config.yaml
n_layer: 13
n_kv_head: 2
norm: "rmsnorm"
attn_scale: 0.125
bias: "none"
init: "trunc"
optimizer: "soap_variant"
lr: 0.0101
lr_head: 0.00822
schedule: "wsd"
doc_mask: true
train_tokens: 140300000
Each number is 128 + 24 x the weight over its row's rms, rounded and kept within 0 to 255. Layers, rows and columns count from 0. Numbers have three digits each. The size before them is the row's rms in percent of the matrix's.

# layer 5 attention key, 128x128, rms 0.0506, rows 78-88, columns 0-127
093:086114095134131111104136133116135140116151124127123128106118156140128107167091111148117128147119143163102098107172127116142107094163174159109101099163135161133100108084084093107137139094141171129137137137086123142119103134077137134123153167135121106104114175119111140163154119123115122074083142123128143138170059156135108157143158152127142121129098106114148140116115171147143168136121
090:112097123103110122122066091119119179119147106104135120171107155138141133141124181135146098103077146118109125114131122098105122134135123114148113107119191111138153176164123120087089123146101131109124141138121170148130092110147110076109165124151120131108141118151127088102122155120142123139110153135124109140094163143118126159136124142172109142078132146144147086132112135097147141087077
090:159132149183160109116148139097162132140107128129121113152130127162143104115175116151152144133113153173113135133154133160149145092139111155165111154137049101157170170156125100117134107147125146126147148121103122134115138124169112140121137119118111103132173072138146136119123097157085124152127146127145151133154133128119094128086171096138099160171123158133157133083093119137096127117135
089:129147151106119110075167127114130118107131156089084164119131105128150149135166150143122100114136153144088112109138098165137058129140109139138143114126121139116126103138143170136178137149114149096124131139079098117145163133129096127168137144154164094072107136142128064120135092130122153092136128122119134112089098168142123114165135131095134121148130113090121113133112131097129145185130
095:131115125101188106108153122148126129139125104115104144143151111129135143168158116090137134146138111134097131103089148109138125086131133114114099103129097099145138110139127169139124124139150145074155143135126130150144137142114096116146098096186179106131095138107128156120102155131093135136115160127094116137117116139176172188107145143153139083092148093144089188114100161141132153125147
093:088130139132156111096130119145104074103103128148135105151096143139126118135153090100158107082135139150145165132112117122115088126134106117078139105126132150138153104129113130145124143146156157082159135140146143134145118151117084102164130117133136155107162155132150096105115112073104133135095143138081147090087129090139133152181131101134126112193113131108100121107141131156143073151140
097:129079137095140153120136150098096130093155141105151167156173133134163143137150106132088120098142111156100146144067103106127094128143116184134157098148152146167092109118130114150136124094111094060113122115158127108097130131118078103157164115143103127145114152098167118131125153158143093098113171132118122129134099144168103118131139157124164137132138150137144119152145126115137106148115
091:137140114112141128151117096090122120120078100162104116121111090137141107180159144149151116155149102110101125131166141094143121104130143163096124121117142079111102109094138139140123130157140114109159098142117123146129160109139102141130102152139122149134097167154159165161141175145108087164175128115145122139164089108107124172129148156120119119135147178121173099162132073139136106147108
102:143146139115101119161106169160105142130145176168123159125107110126133137177108123118131128130142126079119151137126118134136165148150167147189143168158113113092108144125116113121139154140100150180115133144146143084123156064150106118129154147169142161137161129147095119132158108133126135088129117104108133131151128109125132135068107134139106172134137128149116152080157125162149152098164
095:114072126122108132123144095122104109135127134122182142131106122108107112110134163126104133136119085168141108107117087171117152126135119116076109123140129127164097136153111136183160122141121115126174122088153113117134135140097099165106124107162149130158161129102110146111130102095138150070140142135125117149143094102138125142079103129133111088142108094080146118128100108190150084111121
092:092092128119139121091153119139094167152123126111108126129138127076147160149154144147111115190125180127159154186108108116133158072130189159139127083089159149166143142122160115155127120159134131094122121156155118132135089109124093108135123154128131148135103135136144112113172122125114144086097163117124103079108131115146110113121114122130153115122159138117116127103114112128152171140103
# layer 5 attention query, 128x128, rms 0.0504, rows 79-89, columns 0-127
099:105131144093137148123118120134098143135110169116122119106112113100093083150140105179155155184137161147127149103113122178135122101126106064141123103119110133118117108135084119124115110114114134141108122138116118173115192122138149155127115104152134098138141144158096148131087161112078127155123160137174103136120131106114169085146126139119160113119105133078134115091142129172107133143164
095:119117093112114092134108096118125069133125148085114104145081127092100124134123126164158096125088098131177138110114136104115159136097152167121108127108152154103168139090093132153149108095167120134127182120131138153158114144143131127149116108106113115145093156137154109098160125093146115155129131098146146164127086102141129140144107147161088134137133131142098103104160107152180116149103
094:116142124091092112150101103163078146159151116134123111138134137144148120111144116093129119102147134101133151145135115098187186123152141151115140112135123060126120114115138151104120126113157127152129156139139154165140113110195101139109148188099104105096137118142146129168154131112106121144111162078110094092144102145150156139153079130178109146153137136161134132142128147117116123111124
096:147135122177076116162116118133142131111148137148149119076073144131139091091099136119124131114133126097123134130122119156150114095144111119123132098112142088115143132099126121127163110142090068127106114140143105132133115132187159118077110138115109156115128087137109122103125125133134159121169148154148179146113137074126110091135122122148123128192129161118163179162173115136115114113124
095:111089172157107139134171131130097120086113157137118129111157140125150133132128115157121132184113110075146155105149144118190126083161194154137118116166159120190104113115134155168141127095102128122151139133141126111150137162137166133168094143153141128110102142118114155155119137117143127163170113126114111153159110152116131117098128158136142149127130128146119168170161121113097120111133
081:106161119132130082113132090153179142143104098103110133133149153146143118176134136149122149136144135115113181114141151133139136132107114109131115139147095086065125177133195136124132154144076148128166146141129118147130100164103142136114130129133145104139103129113094127087145126153098143172134111121118139122144129136146161104123146166106093056104145091145137122104116120147114142163090
100:092126166136134178142143147098158132163146165143163097135128128118154110122111092118100086120111116133149111203104139147167133153118162154133139133149134141095133124107097130122158103088097121152106096134166109150134099160131134118106101150118137121104145123094131106081155075090145134117084121129106111113148148111136152109090108112117136073132081130145133160091109115111110118119145
102:135107137142126135120127115140166120185139074104142172104093137135132140148102174121144165092125100147154134039110129094111080145120123116118182119099126137122154085102137150153122094115130171122118144138090121159154142129146133128098148094116089172115125133137149106145106119132154107118100175130110137130132125150164145125133121157130110144097135150105118139130142133096065134131122
100:186170156118099163122153093125161169130134094110091122158141133142149146117124152114096118155112123118122133149119145138107126114124084136111145103144151135144105145080180144179115191124158095118117105133129128123130123119154140133106106137083158121136111113111133114137138087086168105163113117130128125166090123115074143126151115102116150158105115127166176119142170118127096152144110
095:102156179138135158150169086135110131109115121142105107111110148116130119112125081128131182093129132160082116152118103105105129121109091105142147100120110136129086114096173155100126147153135156152122163062164132100107167114152152111128125117141107162094137145110124156130111129133106120154128126150100149087121099108146106108121121176137094170072139127121123113107131106132097116125090
091:152087137129138138151128150170136097169143140135105122147104102108136104112164143123110084102131146126104173114155097146151150149119112105104202148108131131140104124114148102130108127143115156121131141138110132144124124154153118129181091105139121140083104145132165132178155070133121147133103111111114146153137129124108164132122129116127160099119120084131112101156146142191196100123157